{
  "num_attention_heads": 2,
  "positions": "rope",
  "rope_theta": 1000000.0,
  "attn_scale": 0.125,
  "tie_word_embeddings": false,
  "beta2": 0.95,
  "decay_fraction": 0.81,
  "final_lr_fraction": 0.0,
  "doc_mask": true
}
Each number is 128 + 24 x the weight over its row's rms, rounded and kept within 0 to 255. Layers, rows and columns count from 0. Numbers have three digits each. The size before them is the row's rms in percent of the matrix's.

# layer 4 attention key, 128x160, rms 0.15, rows 42-63, columns 0-159
107:118132134108109071115122156141122184126131106162127152099135126085119165118106168170149086144139131160160140107093185159174108151143108151132145116071118118122117152180104105130143114128129129164173136088124131115129151141162098090088077119104108086130137137090147155126152113158102105112176183116160147140124094117143137161101158106113125106138135119123141132157155146118132122121097153088120121166145124134120140164139169130133121118117119135141159154117133113113134115139105140
110:121133067135097113106176127063113105122129150129104162100129104166103117155142142143181127160170120095135132125078120160124124126131141148109103124161136123130104141126111119125136104136116135126135138107127093132118156127122131064159130135139105093139099135158119119154119165146127110125140143119162174108045118133160112121115133139097134139084081127100118104109130118146109126122118107142152127118137127176105099134139079099153145149144122102161083130152129122118091123088064111
101:170121129156117103103172118158150129109178156114124134067141127141149132068098127110136092122152080106126184108154124105103110132163099114112134140151129131111142114108128109142140116142134130151134107079091164087135107099155133131113134113097128105100143099104156100130116159158139122159139177130111114143093149110112129140171159134127140157153124150127149124163093170123086119169107120149149136135212147159133146132115095144136112109159098129146124129134096121106132111144119157
100:126107126165109131137127112150173078141141143138132134182138099132158105154114122142088157146129116097090175131116157132142148107148128123132160134126119117085129111106097134096126158143114134148120135107134103077118169106109167082153115150132138123143151156118141117119121084154096140133162135182144148127112117122124178086118104120103105152129154117114109141173129158108168147123108161119101118113129134166110122127169179108111134119094125130076111090140080166074156149136117154
107:065145153114136151095124144154128112150153146158081088148135082128127134154099102110158111137121163164121158121094138100139139131136131116130121102086105107091106121135152148111097135133129109112106144157127123149104122092132100176105156094131114139151133142133117103113135134086092153130109129137120095125060109103140114135124160096108120100147154133098113106149159132164165145160118169126151145136159118143110092134172165140138149171141108085151146105132168139114077169097115114
108:152135157154158138144152085098163065127136158130141113136134121086116128158132132139110087125148146172147119124106137137117157125110113149137110165130153142114107130128144066134120146121150156137120165130149089103102119121100119144119122158120112124105132148138154131131135129148161180147107112122152147107135119109169125168132143099071145144141128128138137149133099121115098121136096124114107147139136134131158220129131110165105126139091111160157090105138160131185158064113154168
112:168126133100191179141187141144097138126138184116086131112108131109155094154145125124115139154116151124122171109106124138148125144139124118160148126111151130119151157154118151161133139109161156159132069157115137139121158116100097134116112136112131130118138113146075166160109103134110138126145104119160089087142100169153140117163118069095081094150171158136165117111120094130111103142131118120141109103112127131131129180134122132133073101154132115118134144132128121136154121136087101
104:163141115141133135155149137124155146166115176115129194131108139097163158140135167095107179112111154127100102144150128156118139107126111137129151076109133146134117134125140159150170119146117114117136082123140145119127130141062112101114194110125090142124108111090114125078147083097134095113108100111115121143119109125123154119103130113173152141075073157120128178142130151138125116164095124123113173107171127158117145131136133129163132099126119126140113145134119147162106141115100099
110:146109156108140124133116126114161132166138127137146121111192134149154132114137108135116161137157170147116133139155183095168077114132151130186107116112113103141134119111141107099142143133113121090114178153090126098145129136113079146109108140097126108146110106141137156116118095119130124158086078110128111140152112099133140200123099120117132140171130143102132113121111145144137198128157129147123102152098154121129162096150119124143173110089150140122138100144120140168166137085136103
111:131147156146091104120128168107112114183117157132111125131130147101127134161161097165067118112127134129138132103133122113142125092128137078116128146179098125123159127151134100138083081157139172131135100117112120123131131142140108115146110094139116113162161135171117135163108143094170115128118137177177164139120109146101137114097135098167158182082093109143136131147114135145174148131133128113139126140116116098182141090102137109147117136125148151096161127131112093120186109138104138
108:163116181092159114166185113171120127101149075139115105140120134121158172107125111132128146111126105110130132143160123121157099097175087148142149136141129164141101129109089135103124146141123129109120106103153124096171133174147110134144114139154109125152152097126145106150104165088142118116158160124160097102089136128135089146113128111127117101143130135174112112137174142168192114090139147130121144090110116144123129069119086157137131161104096136140118112125147147135086122138134131
114:173163121128138121131099138102118154103114096093146134109099139117103162141072094109102134146073109121153117183169112100147129104130159156088129102164108118106171105140117117161131113161145099122153131116115139148055119128140113121159107150194122127116154143110149153126089104157084155114124109123130136116109131110105137167133146156103127108118117112148097144128138126115101134151106179118168115134147119177097125129151110146145093107153153122115100120143149130153177131100113119
108:133165112117123132103168146070147140149123132151136121120125109145149168117184134146122108105138099145105119146091125170118138142111142154135108124130121195133122187147182105126097120094122127128085060134112147083116175153134124099148155109110111133089150120129147130124143089130125161111105134120146160118123165115120137164085126091125145101114147151146111078116138145141128129124165146073130118148105098110168129145097114159117137109122138114128160112168129144158131147111173147
101:163152097132079103134163160105121128145113114115126129146127118125075115095109142146081101138127137101189123128121139112121099081136126113138096128145144111085106121117128124178155139153109113154160093169121112166142145126116132120121106132172121162144172140182134158118159129129146142142125131122132068133112144083120083131115101147094113112138124175091122090122109154163114133123129129116087144138132161116076135176151101077157151119131101138118109147151122143103116161144140101
111:135132130166124131119127106093168112130105117144125155149152091124146102135149112109155152113130115138188145146156112116125115115138124122132127143081117171103150169147117174179119155098140132089150136153161127146160151103116162087129102176126147121146147143130076149113156131118136141157098151113135140124182091124122150142108125131187118130097109137165114136158101085112157121117170094148148132114091139138143066133103123139159162162121153129079150135087133146151136115115159116
103:122139135127151137098150122126096080142116146167149124137121167177125125113124076141179110156163116109144131155144110130156147104167092073172167115123138130102126121116125130132086121146142097147144140099146097130143139141091122162109152139117115128125155092142152134115168132160116136083109173134128114167117136163124083143136149126123149066111121157103138140092126156159122137170147092160146127141102129124120122080157172139106168115100113130120086165091148121098127107125139102
106:151098110119120144103115133126124104152124142116150145111092136126165116076110143175114112132134134085147140130161148122116147127127138095111127031130120163159118143132163124157136188102134117135136147122122092106106138128123117101137146110082148113154155099157080112144183121122096122178153122067134129167126132161170126148113138139135115129144127117166107101141101136143117124153139133135167107127134128139131135103115140067091179155146135142125139102124104178109096121105106122
118:138127082074102116111152096165141138101159087138130123080160156122149097147111075104140107119109151153101125083116144118108157116149121211143128130154116169102104100119109099098149128104141167127126140164115129119101120156127120112109104102181121156146150108129127124156105152113134137105147133109107138165142129197115124108111126132135077158137147111130148123128098106141121142133179110151117129131150137097128129105073101121153152118099132114150150140108140158145145163095151122
102:131186127113133124138145146171138089134150077175139128114083157104144111157162110119142115129143128106133108126141100142115115116141145094146102122169125178142113123171117174105135142110105122135137139120150144135110099157123168132111108138116141162145165153117109116109110130104104105102149150120092133121203128119113117124140133098105126150130206130104150120137111144126098116112112118134132107076150120129157147110111138151146134126138191103094175122161112150097123094145064123
106:128187135139163120130104183080118120128154185074146145167181128168081122116105130092128138111090124089124157115171103119127099127116163141137112130103114093122098141146117097156132145125105114113110148122108108132115136149116148131117143155144063110136168108132126083121170098164138143079114154139129136153100106127124146105147127140139127166147167120139117134135107165163143123164117101133075162171132136124140125130104117139134089094124159130137161152126136122123111091120130120
109:097109103149130127128140146149140157079121138148107151096102154141136144157206126123130153096155132098123129107133156154118127094129103122130141167082136125089105075144122112164163147080145119113121187126135150165122171168172125160136165115132129089145176140133157140150105123130141086120123147123099116110173185125121103111140131078149114107115095155150147112175150111129138113118105161133123117121163124138156131153106139105087139101134140124158125125146139103148134126112154138
104:117138115134128167104099147119125136168096162135121117113129107144122151098080060118123125124142135161138188138126146134147107180135139100118131140137155144103103106151110107121108110130109143136126159140152096112114126154119100114115154135133106119123102079117122146147130119124151125166106134143100090119190129167126114147130138160173151115096161138163106145135160146125149127187131142196105087168151119136136154159183127097161100131146113163152091141111130101088108133143112130
# layer 4 attention query, 128x160, rms 0.142, rows 43-63, columns 0-159
117:146128130158148116141112114154085190159129119104130152171139157109120131172135084154148164132131103116157124140090110134116075141118125130169113130110109137153067104136132145119076162136136151098095139116156110098155148112134167123096104110121167140161146167159126135127125134104104147137092160138167107156138144117150150144167132136172119117087117085152135156190095137135142134131118117122090095120126107113117150163091126122163131139114167144085126151125138112157158123133123139
109:132121106165115171126119137121145079145079116119124090105119114179073103166133118099103125123112137130146116178111123127172137121132138106099136090129065104128105100152130108092130128103124124068155100127144142083114118121135119111158145139110136139174146089142106125156161138164077109140136127119101171140156114110142139143140102127125144121118115102128073155093142119112185129093085131139122166134115128126167168161087127126138122128110151115093129164118120153151140117116143122
107:135151120118182135124132114130124156115133160103124068129139151131177140117132121157121150108120120111148130132133161132129107133177151109113150142123145128147086131143116090148164134145159115103159115130188138073126092144105156084076112136102137144137123096075132093120177158165152140111116129068130098092136152160113149140086136118125137090143108098089106112097121134149086108134122110089144133105153131108146156183130130150110153136098130117110109111116143126077148141112119132
110:136120161134121114158127129090114120136149103114080141203117144146147105088168119171113158104093129134105110107152144135132092159122117115145098127146098135144143104137133158100163133152111110193174113154157132127174121118139103118128105118144092080131135102097115122146143168133164154120133112109144164150137133156138141154099125145111116134099096095124096159142113155120091108126178157166107154096154139144078156141115105147136092101155147119132118098131112083141120112148119148
112:146116088095111174141109132135172111088145143136095108107119129160140103154134113120119115150128138101167136144130111145155106092115162129120140090117142166113139115068124124129165118141128122142099138148104142110162100168080092138117146144132204146173139112148094095095113158132123109126102076118160122126133124121169117112134152109178143130083103128154104159145100114127118082128159135102166116108138132112171118117128089122148122123140092116142170151127122087178126144124129122
115:132120089120147129123096071161120142135156124171134147150129156104147078075141135101140113101111117177140103138124148133113140123132132118128162116127170137115134149133121126104080151114128100106166132139122091115084159131077110142134135126113155106173112076114162138135095151181103135161132133145144142128181112121158138123145147070065093106157095129100130159151136116153076126103131158129091158123119151145112149153142075126143123125141117147111110118123131115121152128118139099
114:142107132142117138126143117121179097119129116134128113169100164091140101120082092127142140121172127098158138124152200125142113121110130168123098147157076130117081120104082129132179119141143116129129108111106084136116170150110133177127137097114132126124121132113110107160100131127096092104152135120126145162113141129053166132150129188103118135149103102115172109124113127100129145113112102157126109132131127122213114122137155097108113142125114155102107095127130140112138127142118116
110:131146092116101083112089135128096089136169110093099116117098092100119124119105076115166106110141160101138190137124149156104153132145146122114151123155117132121132117117085167104149161128099143130131144152161119104092099134143116170122125144127160138094158143093110152155108106141161142120126132119150104137108146123130089051113148115117157146161117174140106150131130083077129086116139150131149124143108101119132113155171153112128110099108159126126160096132095140115155095137118133
114:105140145134164137129133100131108111122140140106153115109099129157146132131187166059179150166142078110097140144170127154152170155090086135160155089131116123114162159091152132140144160138120143102109156144114145127111131126127116132107151129142151151120136131128157158145127155105085132092140131151165098142120172156094129150142144163159058113151118106092110101136128116134113140178087127106149100136133137169121106156145137158111102142159137134124168148146149134130139123108117139
112:114121129131134116151109104124133117124161113122092134097141136137144119116139134142122161138109139110130100135082145117109115141119128118122101178099109105125115172171135130122152155100105170128116146141136108151084113139151121108114198105128153151114140123171076135123137148134158113170129097196118142159146095136107147128134120146111202128077123110103136100122153147120125142176120142103136154118113118122130110112151186138093147152140114173132110103101119144146185065155137100
110:134121140157147133107166113093164116072065110155116119141153112140159130144149108138098101141136155089113061146093114120142124137149122081157107104138148074135171125140135189060173122112111144087082131130114129126113122136097138118099132117112133102162142138106154119108101086173120110154139111127117122145102129112165153094127137139111105125137149159110129134168145143075142172163117134103112117127155115122111141135116143126134124121125109129157074120128149134128142140165133107
112:167116113132123151143118132150181143116156157180147149149107129128151108160147145096129140122203125096118113112139119139073168151132116114106165136115125151159142101145130111162125127083125118138116152150154133106155157102105160159124139131161156137124128119157096167156137146100144095173115097150107126098149117108086154136119127137194112171152107123170137169133163136124086125135104154167126105148154150138118110124093117111115123146141148158128110145133091118122084123166129098
109:100124115148134171108136134137097162128135151139123159113146124150125117129103102107134125121149157175063129148145100104105127129167138152124150099154129096136112133147105146078155122127135120077114125156124122102143162127112116092106102114123153134132135165097150128157118115099134121098105086176093124144098146137127105158136091108113127093099135187110124105107127125132102106134161091164137118098117109123134114149120140146139105134204152117058157171105173114096129117144099106
121:111096146145132080133132126132126137138147094097147128085152147172149214139130152124119092140136138105141107113136072135132150132194095161152131102139135144137112118129136125134127091147148116167118108142160067102105123148119121176165147140159083142100129100134118173139115130131102083104122108131133111132137118117120130100109149105134119074124149161130134107119109133157122079140163108123103143149127155108120113106159127130128133155105136146132068098119147144092111095092118167
108:121125113098091119101134117161146146160127131074130078169154142136125154182105138145168127133146099144144157149148156098156089165130131147118098112132124122147097153151149113149164112068132138160147106151145110151151162160101117127112132142144106166153165168175111134140171114102153153158168136155126121122083103137144149112113095120101129128102133130146135124127137145164114147111151112085098138115136196155144141137141114144131113150153152160171145102133075123127117113122127146
119:172147137113096129121123102117118138193102134120109150108142069160128168132109119121131137136141138092157131119176119147140164127154146129149109128127121093096160123161118104126106165105148132141126111154153069115146121135098122155137109102170145090134148107119123142122135141135110132098141137114169103120086154163085124114093112142090129128117126118138174104128149138140101124127094123162124167113080116102138142149095093070128114091057151120128155139096138119107099091146152106
122:115099122118133114120148179161118127146150152137142144137121110096133093163166096142139136122121149105160161130064117092128118129132110158112100091149118159082162124106135108154127154086088161086116119113175095170113134159120129122132134143146134129113097088156136151110143141191095158134119124120094153087069085115140099149129104109099125137099168127148115109160128116109106131144132109118134116133099115131102120113139105101097154121109153108140095167123156148099172098096124131
113:129136130093127120133158111139102105119099123088098096110128114103101105133183170111127122135150141095140167089093144088139159150179130144122132136085133128124131142145063090102161130205135096097140079110108116164143173083111166119148145149164135128114104113141122127123122132143134132161123115148128132112131159149150125175150145121148105133124105112123132109128115146139138135077134173158148084139081134090121129144150159112111120166103115129147104122098126136113115107103093114
112:167108111149126143124125140128126142152173105132137115141150115129177113161105129172141096155141133101105114123140132168201152128117134151111128136156119118104151142140116139137156130115142109136131129146092137137080152152127076116147097129136108149134087127126115143114176116064164142145103133113098151142097163126157120158137105120089112131146116069107127135117150096148161083100122113120142101187215123109135134126120140106131155116171145099099118142150136099135146090134128131
109:170138113128118147150127102110085154156165162145104148143148168105107139158103133129109090067151129126119117122099136104153079146128132108129123121106109121136159132118128109111130106114110096130142158186143138122123101108085143147079154084136156111130143190134136165103122129109112102089124158149137141133108105084139087131160123150121100156112145093114128113110135116130149147135097152110143141123098142136121127090108121108136136159160173135174121092123137149136126183068078118
108:127128139097132106170099132141193137142145122106073142102106153145141135123148123142140117110134084154153115159141096102143123116154124120123123101136103074119171097121101129106088115123170141169136136131113136169110135148162137161105155130125118107180134160127122100118117105088098162080143135053098169168110120118127108119152119131107118140128110130129109137122128093103098166091111082100123102141105128088101100157119098159111148140136107104114141136137102079127135149127105141
# layer 4 attention value, 128x160, rms 0.124, rows 0-22, columns 0-159
103:099146117171125088128120148164104134118097154138126122143098158138095156129161121181121137114091115136082177125103118126113167142096123107177110141127162096116137125142118151131185164112133119121152132167098082106135126116138132124136119149133096123097102113108111132115078144093113073121110118094144128138104110132121075143111169182138144066136144110121121131099161134126119154134155155133098094118149135136101129130168073122093142125132101107096109127126100137119090156107139144
107:103085114144127070144119082135134100145185136110075168110153126109078105108153136147110127105147126140131125114123124136130123114117095115122111144101134130105148082103140121125123163138151142101095137068152075083154131115118154120112136168107136098167118135121163070123129125157139107121177144113151130117115092151147146129085123119131126112103101101106155129167145122154115092146131127155131090094126150157153113118107063116165109126128146131111140110155108134134136122099105175
108:116133130130151126110123169184166129120143149124165126144109153150203081112096136103079110149086139117141162126116131135155116127099159142126097138119144091150132124072175137129118088169118097138111099183083147133100106101121143131122115148114126163087096159129127103146165114125145108103124132117165162093105120128151128093111104112144147140123154120157141127166132116147101142164153126129115127137122105133134117130167152165123108147133135133170141145136132105176072103098134128
102:142134105133103141138149133148148105112162149076091113073158131125145163089127144144126154155118116118103118152126114139156119129147082093139125135136138156110101150112159143140129110138131119137118133095135160152091119083120102069126134134126060134160060095135174130148066119124131120146157085090101113125148133098108100142151146128129121115114109143156153142137081139143150091076140122087127133109120163113118145186107138120139168141121152133109130130121107102102148165136125122
112:106078158100145130165122092134130172127151141132159141097150143132148137176103142143109131136113120160149125184106130132163075147177125151147111133118090143140117116131168154136108122098130138131104142200149159151133142111157116133104112102122132132150124133118134142124100126112168123155124118131123121153163124174152167108141194100178143145113106098148158108149171130126128100168169100094123139146120157154124108127161101096102161115134110140114138139104130123177140123160096119
100:109123105167110148086149199119095120090076111133139164140148118127172173119136158119124129140149116149146106152082155173145148163123164136133162108144105131125136115157144134107144105089121127150120158109121104143146117173124170110125196129149139134141124144143131112142121107202107132178117125104137133126141108107129095131141128090130137135109157154089139075113165126154143164123113144088177134128093116135104150140161106145101112153159131108122163136130133154128112116123140121
107:111092116168067127150101140116094067099136149159085130132147129121130106145118122132157113156125138145102136116118105144111152120142157158134102128154129181098101157128126121121108184119178126127066138138095128145124118142135127157073116128132110147146107125190099135102156125181129154103107127102109174139159135147098140127143142128154136137089116119107149120116124122129150119100126120147144150172186109161157178160124150152138109152104126075150136117136155152140131134138116120
102:141146120101119117137145144147153124127142115129140152175128180095124110098190199115156123110098129145180145116132167088122140115126140166122089141138134144140110168150128101102094126120154132111141091154108116100134125103143104081125175083137130109103120156099119177139175144103148140207135119127145131084109163117146119138099087143124132107155128164117117161128104141112096101140135104128130138108141143108151114112151107135148144149128136143134161121108123113168155135173143105
117:107158146098124138139114147149153126151160114136134133080141138128100112108141103143135135115143154116183114158146124149181103125120173147114117116154146125152165140109110172121137117175111125156068120107127120110115158117139093121184178102189166168112093166141150117089131114129138102119111137137168150120117085131125135140130139101124133104128173096116101143127127142127096101135147170163141136100144121140150111130119164138111142108111159161104099110191116089120144117097104146
108:091116121099140129145139111114164142107102161142152064105127132169106136138180098126172081123102123143156120144134109114075160114118136095131110129075088120131128102144160128120134101127112140121162130122120095159112117095109133085176146113089138153122082117138137111143121133100153181131131119122091121123143159127132137120128143144113163070140162120111105127145127153130157139151122156120135152149149135104154143168147127154084141087108152127112166055134150105136151140093130128
112:112096080128111140146117154123175171168157135153120130149093137106115126124104145098179120173126109111072115137109135094087128094127134155104110117119122091158084103121121153142135105122122160152088130145117130087174118120123158114134184135128117182141144131137125129180139163158094119116122175168140147138119121141109161182118129146127153140117111151124107103121124089141108143133157090143156121131146093083092137101102151123145122137127147087106137133092132157092112120141108127
113:120088143163120143112142107132099090118112092144105078093138138133143128123134123111153149087113119141143162147131143127115158159118125084093143177133090124112163104147082121130143170155119117109057118123172179119139104119126076139101100075166144139152141151153132154151111089110147130117089105153136112138077136129125123109171120125139109107087128120170158136132089125143118169104141146138107146100141128098155115110168155133140129152106135104148129105164149114110124149120110144
105:100119129105174137116132162141129078111127119170094147112118093124089144156152138140134135122142160097144128154126110111112141119135125149116091123108130111100103125155138139103114094107128114110160142095124131120115105145135147169113096142110128134160156089133100202136122136118117144105118084116181104139098096115077088163106092182147105139168124157172130134120134116128114052106106135105105124124141101147144094131139126164108136147152120115096130103125109081082123104144107110
121:131170144121111094131161110167170139150136137150148110116125099113159146118138150128148117098154110148159147151141135102086132141129134116103168169131181135134089128123151131151140118116132151115100100097139106108174169148147112119105134121091066148161129071110114096112139147132073128118135154100130134116157125149117085175129129121105123122078166137160165110114129144159124141088140119172151172108132149135118099136103155151131123106101089123140115139154129134157115070129168116
114:125166112129128157118080115104129112118136118112106144150109104118136126166133137163130154081107110134140151146134130127117141099116147131111107137104134147112165123163157183076149105135126138152113140155142129192125101171107092105128141130160154169116138092130154126091138118163136175092139129120130104198112114071067099163116106120095143097106142142097102119160152122103118118108153157119139139104103098117155144146133136137141122113134089119167113154104144109157130139109081151
107:137132089185149151088103117119126129131175111123150138168140132103165092108155139131099131142118125121151100161101160114108132130121081109124154157141105115138140094116118156114152130121103106113120139183090148113153167126151158119159072138107149138117176130124169067122127156150147161186129124112098130137093127121140098144131088102120123128111098100108106117121139094108137128147138120145124093083127115126109161110105149112127123128123142181119083109185094113165141140141120105
111:136105145137129102079176116181102099103182114107092161140118113151119147179080165102198115116111151120153084092108074130095132163138074097104134156160129110159150125116112136145113153126100128131127117143113123100151138140151156129172163115130152126169116118095097118128107113116113151126169121120125165148135121139145144116133120114147167105160106125132126124094129138157141129151106171165107123160144138133130158140113134178129148115104120137137124106115112136103127126182149128
120:138104126116137187171151116123113129119144148143127155155087112137114148151147161088063117143163090136151099149125117148141174149114133159133127133130124126101143157166117124120160154096127120131156099151108181123136120125085152139114136123092103119132151114168154114134164193150127098124101113119124086109175112126116155135164141087143126163140120100126130127127128119099136180119106139168118114122135124125110147101112143174131103183164125091157069102100113100118123134131118122
108:127090149142134118119169077107148112122116116148079126146112127115107103155138161117141167098105130116106136136112162147160163127077128122137175119142091130173146125144142134117195110110124117112145092146120102133082077129114128140085125135125106099106078113168130133104128122120101175108162119120108138100062116115087113139173098126090113135138114106106143152128129148123133113126118159096170130146142138158130107134077108145149162126162148102123151133130125100130144167094110108
108:164142133130169098099129125123098126155130129149102119126124139103137154126069083114132126141116128106079105126110111145088085104060079130132125127120168104130157133124108125120130119130124102124115142121120160122146147149152107086122107151125128139112093177141120149173078124101162155131106116111110099148112104093128098105163092099129140128077122068083122117090132142136137110136124141123148139121128166102151123112148135128122085110126183112148182144109101146148138133105096088
105:124104119131148124167158121153145093128162118101083124105138105060089125111115128179105147137099072121154109155116127127125154116133095203119108145118113135131105148114165116130121131080123133156150159130143136125139114158085112114134168087131150145134123107152118108125118096115085118097106101131149158141148104155118156148124163138134093128155083132133116081088104130151166129084162085124111095100105134125115116131118108138105122132156131101126119139127170104096136089165143119
096:131149137102100154115178112066136115132145136148139131170161117113125148140136140153121092156122153143110108108131143130165075073137139183141103116145115123182179089126129124120122080130173148097136098146154069144129125115169127109134131128131095139148114099119128161131132081118121114130114089107121117113108100121122151113145139123141122112149135210102098128110126125108158077153124131144137068148168123128130140107126146113116143123135121149126143160147133126101143129130177167
115:132124116091135084098116161164167130193157121104104139098150164122121156112131170179148199122152081172111112153103134122164130101127111127123122110123120109139120120133117116108125124096156103119153146153121142103097113134138136126153140150116151100109129121063153128131089169131119170146135162164117103141155087140082143149156112101113125134125159178134152156137174104124146079119148139156123150155112125105156136146095097132101139123111126143148110128131119151113094113139106150
# layer 4 attention output (transposed), 128x160, rms 0.112, rows 0-21, columns 0-159
104:155106138115127139131171133098156114109167123107131138144125134164098117143118141103083143114123110145155085118104073172146111146094153116130115103112149138121167137122141136121073131105102127088115133151188095139136121137119125137154122130152099130107108122189094149140180123125139089127136123102099121116159109121138151135140141113071181136119132167174177124104135151135176113151116094129156167137112113096112138131171091141131124144186110141105134112148114142141139108122114087
103:138097120103131134107143135072098104119140145159123133146132116150154104133141119106109103114133186186101153096138123117123116148130110136124136126130104155167145145164140128122116167172109103123137121144127140147107048178119125129154152098128151137109106066137126130121131113107090155100202168170125183102140151154163147124142134146143118105115130157146165113096136130123118089147150145128131146124145167129121127145111157185142142155152160153152130110114110094117121105122131145
108:098121118133120142147152099141076132134055098112132116137156120132117139095155167134141147157146109086124137139125130085151129133130123127140136102146145141118174096165112171162094125122113128075140109134148098120098137136185125168081084130108112122133147162114130154098136119097097141126132144139108099139101135128092147149128121159131146140103103125130145145156101111154149155117111119104101199163128149115147098101150140074127153169143112107108136111109145165108073131135095129
101:119125124118127124143169107143157137104161132144119118178109149111143087125132140149129067139113129194143145118126116106136156149109136120150161156107136127115147135147115108137140124115147104139117108074087126152086164135130124136137095118103143137146130137154128136106127187141112173122123120148161126119114148135125132088135085159097121141142168081119101135145178136195132107127155136189137127114134099123100126117141100178145126083138108139114186100144118129122180084153145121
108:174142119145139148104151137143139081143134148169136101130114137133108155145119136143115125144172160123094127141144132128150127129115102150120128150123140105097140165126104167125172116170189165123157120121142124161109123128109128109086122148123122113098102155157116127094142121134114152080107166129117117156145114066117140209120092117122151102120168123073131118074134145109117087101107119125136180125137106096103124125127137151129118148139084161111152150129164137100100176123116146
100:118107138157135101154085149061131131128144083118122077100094113106114114125152097103190156116097096112123113112093137153104120122142120129165117141112152116139136154129126085144130101135149139098121098127147132147109138091126111137097136110136096143125103096120179129141123132121107110096126133135157115103110104149165137070074075155113164164098107125139122159176128143110106099144157141083120146117119126114164130131121107142110139137119163153118103091087164115165136152118160108
101:141125141062082117143121124119138150199152091092108105124150155082148136116178116122132130075140138127120140141124121123091130120153129147123145098114114120122151116119131134141173119153121149108130106096172146127110133118131153185202129163069122099103113153078143112109127146133149097084104160126151123128109104130121167143140167108118127152115116134128128141133148136129132118118153130133153116126147139109130142116122160155116122125143120123150065171156087089137151119090083132
103:134126170141147113132129154154119167127130137091167134168130107119090139097129119150101123123149132112135079125154143156176142112143129109066117096135120152115110140148131136133140142121109171156110153168114149114095128111156152150088095141127137153134106110125146138103048135080172099112138136120102098111115164135148074161132145102134115153131117108135119112135162132091139158074115161130125128092153147148171108157150169136115147113102109130156163074137128136123092118138146136
117:094108098131082126116117137142121142091109129135112121150144109075142152117130121128112121124156121146108152085125132128152083138157066142135128146094126129093107114140172135152095132115144051110171130156123129120127094107137168160094153161108131108165140128147096101139097142125132161119120131140155137134173134145124138108102122119128144158126088096110105129055125138110130119116119139150099154142129127137121128144110123109150119126196106124091163081117094139099066099146111141
111:134094138140152133129118167111131084123101123113138122143150105079157111117085068169095136109086106120124120130134119097166131119126140180105136148126104096104126133155139142123123120176163166152123129110155100125144153151121097164134117131146122157128120138172154126116115141137135119152120142106117107128143139096135133115160148127074144110149122142070105087130142123130111151138149101138149133128097136145102115159063112103141160123119115130124127184138120141181101045096134096
116:108087115091119122123104139122130119174102125090152115095195141166122169129138098132146107135135154181165116159132173144126097067166132104144111126119096151122150106150166108100187106141090097155133126118121101114079150140135139107110139116141127137161132166095147133120145095155120092118143119106135109093140117156162141156084138153088105126115132133088142132152121106116158131110087106101082117129113153130154140164141124136124106102105146117098116123141148115127173144141126108
112:137126120116133096142095141128123185115145177114124124164144151090113120136165090121128115118131129142135126162103096109115132141143132125159111114130136095113084109124138159156120107136145089115137099125129121118116146141143134113126180131169153138076119103121111127143176176086165117144142117166137105156129093145150131104141140154175142107135124132093135135077149107124141112141161118136173081129156111098088121119127143106093130116140134110131109168137148173048071103114113162
109:117154173124156107158130132138166160162116127096167078108120121126132077142123136146087135131124112118144153118091128129126162160113121114091106145110145112125157164103121108061113136116097047094108110144125119129170115111141147116122129136135122139106116145074132103121111112150122090150116117122114140118147119101123165103156138127121095132135085096134147089070136167099171198157111087102114120118114140111098134129123141135125125119142152119154163129097100139138150126123158148
115:132136166109138127093103114140092130110122139127141131140106122145100119117152131085074135149117153133113130119139112138144162127115154120186135139074057105110117130142119136054123117121140157108151119141145121110140154093137129104120142150100133080138118163135124129167148113134109097102158115101126112121122135142114146098133136116142107128134087145086122134115107119116118097173165152170129121158124127138145109144125107073162132127158153123149177076122124101101215114115131168
118:099119119110130139163119159150135158129116113132159109124073119078105139104079127116119121121159088096131130126146119137144122114110075131155129106127133117090135143103153138129101143111117058149094094082136149095118167137119147132150152133084119137105108163180161111117120177118094150106146092139144125091130130166116153135088145121177096096146112163109144138184128136114137135134121126120098144083137118112116120118116071129068139164132141124146105138083125100125133120134137128
111:147110138157152116131147146081108103120101120165093158152094109097163134061106139146141163162125119127170113136115153105127130118113135093157116141136098124113147125092183105193114174141103113156104139136112168117132154126166117147145149117146134130116115106149121127112135110113098150127137125185108150112135131149094124157104155137149105138110190158071125175145146116129121120117112116125126110134105140123120161157144114111135099152136171069159150087131144167124119138108102133
111:150110144142132141142117126129124104149112143182175146147105161122147123127167125165146132105112132146137113097176142125135109120116179162160122131129131168118099150122097128110134152148112128111165158131116112132084125085157120116130107094142183131175133120127129082147136109134141138098133095153141108097097102100108102090154168132123103118083087180149119135129122120120120132161130087126143090111117143137104147163118132087167119116131161136092134188146094130134123198130128151
116:144153143145155142135127122159108151155096114130122084075124125101085117156161094145163132115108104122128078122131116089098102125126123114117143136175160153138142093133134101131166140127098121096075141116160120112125091141160122147177120130119107107111127092148142114120132122149129103117106170100127121154142172116092156123121084078178146143132168138081136130135112108143097110105117148125109090167105084107116135132164123106118151089139129104143117117119138092123160188131128091
105:140168109120119138160124139176128168135125144116122143131096124130151111167100106128079088082107094113133116147153105105126130139103135157091085132109117137117152118106127136128143146142126075127079138094164135124144108115164108134143114093080142121187091095095163132139124116105153114114150163173166101126074138153106163097147127131123147154132164161119155133125148152165106115161120112148115133122157143122171123101173133162127113127126117139156111157116148144154131073118165117
108:096130100101099120120120132110124111138161129073087134099096164182120128161133119173167098134108098151156177144105102093160154117135128136135145141162119123114121113094162116180129137136112118131130116111134112087169147119098127126125104101179141130152151134116128113149157129098133107115126134128125097127168103137094111102066173122121125119166162142167142141163103153152120121081096130135164136100162151099091158125124142119138135166129105129111152122107096112140101113097129177
104:131102158108166137123129133114149149149109139125111097108147154122137120110131112111150078136077143169098115121168166097094101124141158081135140121095121096119140125149132151102124119137157085094107134092124159131128110117146149101108107125129143116085115136125118119099128175161138122154169148115152114143152151103132127128100085103145132112073118107137152112154140146132097150146129118144139180097101144126141176173125118145146125097141157191104144145185162152123180135149154158
099:122095109126097104142078115169125114089115127093097116135093138103135134157077122125119146116146146161164119151159140126130143207132135082062106188135102134131121152161134116139138142132127128146131139117168122152119115130095162119105129129121140113149109130135155075138060154114153127098117069100124149105105120100116123160140120149057144128113133109164116127128106116106103134115111122129137134123102153144144122087144153141150167170127124133106104131138106143148114164152125147